Weights of a small GPT-style language model, trained from scratch on English Wikipedia.
Size: 5 heads of 128, MLP 1728 SwiGLU, 71.8M parameters.
Architecture: RMSNorm before each block, rotary positions, no biases in attention or MLP, untied embeddings.
Training: a variant of Adam for these matrices, 1290M tokens.
Each number is 200 + 30 x the weight over its row's rms, rounded and kept within 0 to 999. Layers, rows and columns count from 0. The size before them is the row's rms in percent of the matrix's.

# layer 4 MLP down (transposed), 1728x640, rms 0.0267, rows 1001-1009, columns 256-383
098,191,201,174,122,231,218,211,165,203,168,231,174,212,224,204,223,151,212,156,244,179,208,189,229,137,216,262,201,167,216,230,177,209,263,223,172,213,151,225,188,236,210,200,241,190,228,223,160,245,219,220,217,252,147,187,165,218,204,281,222,188,212,234,147,183,194,220,212,167,195,272,225,190,254,152,155,256,255,210,158,180,198,242,183,188,215,168,181,178,214,211,155,252,258,171,176,212,183,192,220,210,203,205,240,192,164,127,205,222,236,205,206,249,196,196,190,234,155,217,203,200,150,153,218,161,178,193,184
093,245,217,275,242,258,178,182,241,195,163,231,217,196,196,208,210,164,221,197,165,209,228,202,233,162,207,213,96,214,165,221,231,213,264,152,180,246,222,204,193,242,129,175,192,179,154,246,208,174,225,222,232,209,174,198,245,218,189,153,192,211,225,187,246,203,182,257,145,226,191,227,173,204,153,179,190,247,193,229,206,197,192,252,217,208,168,199,194,189,240,261,256,208,276,214,189,197,190,181,220,206,213,323,139,202,206,178,222,213,270,168,203,202,161,181,191,191,163,210,150,212,187,261,204,179,192,186,158
103,153,170,220,248,178,196,171,185,249,167,170,214,226,246,167,186,188,231,162,178,223,247,192,196,203,240,246,258,153,165,222,212,256,195,171,217,224,197,192,189,195,192,176,257,235,188,222,223,170,227,169,165,161,181,238,199,237,215,223,176,173,240,166,167,172,250,200,195,148,255,157,188,225,177,203,213,228,198,166,185,248,200,92,158,235,180,146,215,160,159,211,215,232,200,225,213,223,207,246,231,246,296,127,184,182,232,231,211,217,145,213,168,170,210,223,167,145,198,194,221,191,212,201,236,186,201,164,184
101,188,231,207,154,178,247,204,173,215,233,176,170,208,206,194,201,188,207,148,204,220,182,189,171,220,191,200,174,191,161,251,225,177,260,184,231,231,198,247,204,149,187,199,180,165,211,156,228,240,184,203,207,213,234,206,216,197,189,224,180,225,209,217,227,164,156,143,208,200,215,216,208,214,138,202,208,309,218,229,198,163,271,273,211,222,187,212,182,218,232,180,168,239,249,232,253,201,199,223,220,195,176,185,186,188,212,222,233,195,206,211,194,225,182,179,187,148,214,194,205,166,181,228,247,186,270,170,247
102,182,262,201,243,173,187,192,196,190,206,194,231,186,154,191,187,177,159,254,163,230,156,180,153,152,207,191,175,215,190,187,214,231,185,206,206,203,160,213,117,144,201,177,180,178,201,214,154,125,164,230,221,210,223,146,213,263,186,223,241,202,225,182,218,183,252,171,196,154,194,186,249,178,159,246,208,193,251,210,238,194,192,162,182,226,247,220,219,179,209,203,171,212,200,242,187,172,178,172,173,262,196,185,188,184,221,128,184,178,229,148,179,216,231,202,215,163,206,204,221,142,204,223,219,215,170,176,112
104,183,213,139,207,198,203,174,181,170,202,153,197,152,233,218,246,196,218,211,190,156,197,188,234,196,176,193,149,239,218,226,189,231,168,179,183,175,217,190,207,139,188,182,180,170,280,142,216,235,235,198,144,209,217,176,220,248,213,212,219,197,224,200,190,255,225,151,175,199,174,164,161,227,242,173,180,170,200,240,204,188,206,216,197,181,203,209,249,197,133,217,156,152,190,126,247,209,214,201,191,172,205,239,238,217,250,163,239,199,209,194,212,178,193,242,171,173,209,199,212,207,180,233,248,222,263,146,189
096,247,205,219,190,201,149,252,212,205,240,211,140,184,201,197,200,263,246,206,173,178,219,214,182,135,190,233,266,141,191,266,184,240,251,222,208,186,285,205,231,251,227,228,164,223,200,186,161,228,176,202,162,231,181,208,162,179,187,215,247,173,203,165,213,239,207,146,196,210,169,163,204,178,164,214,188,174,175,235,161,188,238,255,215,266,189,190,200,250,203,176,168,185,216,230,220,198,194,181,148,200,151,185,173,223,178,207,193,173,218,198,204,196,173,164,239,162,244,167,214,194,199,220,229,234,216,130,223
101,182,237,189,163,235,244,218,186,242,144,210,274,207,150,178,237,217,210,118,211,172,187,258,216,201,199,157,193,227,255,201,224,198,161,198,188,207,182,190,206,192,191,223,197,284,176,146,201,177,182,97,205,159,226,163,187,175,189,193,240,253,208,159,139,168,174,194,211,201,224,184,209,260,224,220,226,210,230,200,248,216,202,261,176,193,173,234,158,180,218,216,206,121,210,215,198,175,192,241,207,196,204,179,222,203,193,205,175,198,194,184,219,244,192,249,214,192,147,224,210,181,206,175,196,237,193,219,207
099,209,171,194,177,238,162,271,165,193,198,170,147,196,245,196,242,179,140,183,200,187,203,129,197,215,204,167,179,195,255,201,206,211,234,225,171,185,203,202,214,164,223,173,174,242,202,189,244,235,182,196,164,175,264,184,184,190,194,205,139,175,202,206,234,246,272,193,230,184,212,251,159,209,118,212,128,171,222,205,183,190,215,159,225,179,240,228,247,249,195,220,168,271,169,226,189,222,200,209,191,207,188,155,164,221,221,170,210,187,186,193,116,203,196,220,219,223,233,224,200,142,211,158,189,218,205,221,221
# layer 4 MLP gate, 1728x640, rms 0.0319, rows 1002-1010, columns 256-383
092,178,173,159,221,195,231,198,144,224,130,165,193,246,172,203,203,258,197,195,204,165,208,208,208,197,180,224,201,184,233,242,197,195,212,204,215,196,188,164,250,220,271,228,257,189,202,207,175,137,169,179,216,162,224,179,173,197,219,200,232,182,222,230,157,232,236,137,217,215,240,204,227,207,214,223,208,147,197,189,185,191,231,211,198,208,182,184,230,193,187,223,176,243,138,214,248,181,190,211,285,156,171,215,199,210,225,222,235,168,188,190,219,166,217,167,258,249,195,218,196,209,192,124,219,212,210,196,237
099,160,203,184,217,167,192,199,204,204,224,168,144,177,169,182,224,210,232,132,228,223,220,263,199,157,217,170,187,177,150,202,233,226,205,209,226,213,161,217,244,185,223,199,174,240,205,211,217,229,181,198,188,189,223,191,203,140,192,164,226,232,205,219,218,182,201,227,190,170,255,192,199,209,175,183,243,213,250,207,221,200,172,217,252,175,184,226,194,261,208,177,199,199,205,219,236,208,191,171,130,168,190,189,174,198,220,228,252,256,228,195,169,257,212,247,231,172,186,231,198,208,164,169,209,219,195,211,221
098,185,220,195,263,217,191,171,180,226,209,159,180,235,169,227,209,189,191,262,162,205,240,214,246,202,178,251,245,212,197,153,184,167,205,226,203,173,243,216,202,171,258,208,222,213,212,218,267,251,234,199,214,149,171,205,233,211,195,209,176,161,165,192,193,159,140,189,199,223,188,164,167,260,184,164,213,163,220,207,228,238,231,148,202,179,236,200,247,172,188,189,188,207,218,194,202,179,244,179,196,154,220,259,214,260,209,176,205,241,209,169,197,203,208,277,168,192,144,159,235,242,231,168,211,171,217,211,198
102,199,238,167,166,205,164,127,218,202,195,231,164,217,197,275,215,175,240,211,222,180,177,210,224,180,197,192,234,146,197,220,216,193,192,210,205,212,142,196,170,188,168,221,188,197,193,230,212,163,246,234,173,201,201,161,236,170,134,171,290,200,225,200,212,197,182,163,268,185,224,188,189,180,209,227,172,228,235,224,170,225,232,167,205,223,230,214,216,169,243,160,171,215,189,259,174,155,194,155,192,235,250,235,224,208,179,166,223,167,237,159,172,173,193,219,216,154,219,232,253,222,211,194,170,192,224,126,134
103,250,184,242,220,184,155,236,159,164,192,208,182,214,208,240,170,191,143,194,268,246,202,176,210,159,153,169,237,204,214,253,202,173,159,167,196,221,231,240,137,223,199,171,232,201,241,178,249,203,211,206,254,186,206,183,228,195,159,223,182,193,160,262,190,237,232,226,177,154,211,226,230,221,154,194,211,158,167,253,153,183,197,189,177,220,271,241,203,214,164,213,143,174,241,200,195,169,223,210,199,227,185,141,240,161,244,198,212,218,215,199,175,270,231,258,189,272,236,202,191,244,222,156,200,203,185,209,165
095,236,250,202,148,139,224,201,157,179,211,135,240,176,158,233,205,208,220,169,192,199,236,203,211,149,181,186,207,222,194,223,244,221,170,246,151,246,215,212,172,183,243,189,183,260,227,230,250,263,180,170,233,191,214,165,187,180,209,208,212,236,182,193,211,210,207,139,138,185,214,250,207,209,252,213,186,172,191,214,180,205,234,157,195,126,158,139,210,166,234,203,182,197,170,176,204,218,243,158,171,191,222,211,217,223,170,177,184,158,244,204,199,185,231,182,175,203,213,185,263,211,183,189,136,229,186,207,211
100,154,243,221,200,189,171,177,180,147,211,210,190,207,212,193,198,174,209,194,190,214,278,241,224,195,229,194,233,195,205,235,194,193,221,191,213,162,211,231,174,208,223,208,185,130,198,170,211,204,204,232,211,177,187,159,224,224,193,210,228,174,184,224,164,194,169,220,212,229,207,177,190,222,209,188,213,220,225,279,191,245,189,201,191,190,228,195,215,238,168,172,172,220,231,187,181,222,198,224,168,154,224,188,232,232,200,187,252,222,212,214,180,244,226,176,225,154,183,185,180,202,196,243,260,223,188,194,267
099,188,201,210,160,195,233,162,218,250,222,136,227,198,154,247,147,183,225,197,112,180,202,222,217,161,177,180,185,287,221,154,203,223,196,243,224,194,235,200,182,213,195,156,209,153,219,166,182,198,217,186,226,188,181,245,138,161,211,161,117,258,184,244,194,188,266,200,229,172,241,178,195,235,208,208,178,186,182,261,214,218,209,201,194,165,229,173,229,175,201,184,160,153,219,202,256,230,182,236,174,210,213,152,208,192,237,214,211,188,198,244,229,205,186,246,235,175,236,188,197,195,219,176,214,167,203,182,178
102,227,188,143,190,201,210,159,213,186,174,222,203,206,199,190,231,245,258,186,225,194,157,259,144,192,174,217,209,181,185,192,276,225,148,174,223,253,230,214,196,206,214,241,187,179,164,205,202,182,215,192,160,188,173,181,184,158,231,208,181,208,200,180,172,197,208,139,184,181,191,200,213,199,234,194,229,262,222,191,199,169,219,173,199,183,198,232,207,182,255,152,206,233,237,213,221,243,222,222,195,234,166,207,227,180,210,184,194,194,206,211,180,231,191,277,217,222,222,139,221,164,192,198,161,247,190,191,198
# layer 4 MLP up, 1728x640, rms 0.0304, rows 1002-1009, columns 256-383
096,197,249,216,183,192,225,247,214,173,147,227,211,166,180,201,221,250,215,198,215,171,184,270,238,208,161,163,218,227,230,227,123,170,207,182,232,154,163,182,227,201,213,203,201,163,221,201,204,219,174,207,273,186,196,193,156,213,148,222,209,201,157,166,206,249,179,167,265,256,228,226,198,142,184,211,235,169,194,185,245,141,207,169,184,174,196,163,167,227,227,188,167,220,219,213,182,172,233,225,191,208,219,244,250,212,242,203,240,192,204,198,177,178,175,171,175,202,197,213,255,218,210,172,206,236,223,180,223
103,178,219,225,186,201,225,238,227,170,253,243,202,211,165,134,194,205,213,207,190,235,251,228,248,185,213,161,184,241,227,207,156,225,201,179,226,201,209,226,175,202,192,221,178,188,173,180,216,219,264,181,200,145,183,243,246,258,203,261,169,185,186,206,120,232,260,182,194,189,192,214,253,237,193,179,201,196,212,195,217,186,181,157,188,145,155,171,209,201,154,192,220,150,196,232,226,217,224,203,175,211,235,237,167,219,222,186,269,204,189,208,158,164,211,148,191,186,199,173,157,222,230,192,147,250,183,192,239
100,162,224,197,233,192,182,187,185,200,162,149,176,197,175,198,224,202,187,148,203,170,218,191,199,185,156,159,176,149,223,154,211,173,150,211,205,140,183,206,218,180,171,157,211,221,220,207,173,191,183,129,213,152,234,220,214,214,196,155,213,249,161,239,177,223,210,184,237,232,205,237,195,190,235,131,194,193,217,179,220,214,195,170,179,189,145,182,145,197,227,190,223,173,157,160,277,173,198,227,206,227,248,202,217,144,261,240,232,242,195,212,200,180,281,221,180,250,212,180,189,239,234,199,116,169,211,199,155
100,161,191,183,166,211,203,188,170,205,230,248,198,201,237,190,252,220,171,188,243,234,174,195,198,175,205,200,175,211,120,215,204,223,244,195,215,210,222,255,158,246,208,211,234,198,209,215,198,187,193,195,159,192,261,203,231,209,228,251,152,152,244,256,234,189,176,222,198,194,207,208,177,242,177,193,174,184,207,248,216,153,176,223,269,195,167,183,257,238,128,210,219,168,195,162,192,184,220,194,250,191,180,187,157,214,207,203,171,203,153,155,203,174,196,201,158,238,221,213,164,142,149,197,242,143,233,201,168
105,182,241,178,179,153,217,198,196,166,244,208,235,169,178,248,209,186,189,237,182,190,231,233,202,250,196,211,177,231,194,182,201,225,216,250,207,229,184,220,217,160,141,171,146,174,222,172,187,196,221,188,233,202,151,198,201,167,215,156,158,206,191,181,209,171,270,177,163,192,202,207,195,195,225,188,206,141,212,206,198,153,276,201,213,218,169,227,211,191,156,190,185,191,194,181,178,183,163,142,170,156,222,174,189,206,223,204,222,191,213,191,243,236,176,279,215,231,186,179,175,185,209,216,242,156,199,140,206
096,185,195,242,185,198,207,207,198,235,194,218,195,199,222,136,145,176,193,196,195,233,172,155,187,193,245,154,220,222,188,133,194,168,161,169,199,206,197,187,271,214,205,166,241,184,220,208,191,204,222,204,217,200,237,230,213,230,225,212,200,181,205,257,259,230,231,184,216,201,179,131,212,202,218,216,213,209,135,162,249,199,160,202,176,161,225,175,170,208,205,225,233,187,297,180,194,190,188,190,182,175,212,180,224,179,183,209,204,277,205,268,230,228,240,198,192,208,184,169,208,166,193,199,238,211,212,246,178
104,171,155,201,183,242,172,218,172,187,196,195,211,247,174,240,232,185,221,171,178,191,200,161,195,230,200,107,207,250,165,224,175,230,194,200,183,191,224,208,254,156,210,207,198,169,202,243,227,166,261,221,201,176,189,159,222,233,198,151,235,153,238,251,200,210,230,268,165,184,179,227,218,248,232,190,203,196,276,220,167,204,200,213,193,230,218,208,248,199,183,199,299,161,256,189,201,181,191,233,215,213,199,226,211,211,175,192,156,146,191,191,215,226,155,190,171,166,139,223,220,190,213,272,179,173,183,237,206
099,223,216,158,186,164,225,225,175,198,209,236,227,245,147,169,178,189,216,226,146,242,179,174,204,173,184,196,189,188,213,207,258,217,202,186,202,236,197,215,216,210,186,191,212,196,197,184,229,211,237,210,182,178,190,240,218,218,204,234,203,189,282,239,208,189,236,186,220,184,185,200,223,189,209,244,188,250,191,173,225,170,183,145,213,144,222,229,241,175,243,230,210,196,234,204,156,212,214,221,216,193,193,178,280,125,225,188,225,200,173,216,151,153,286,213,168,203,171,151,194,159,202,233,142,187,237,187,229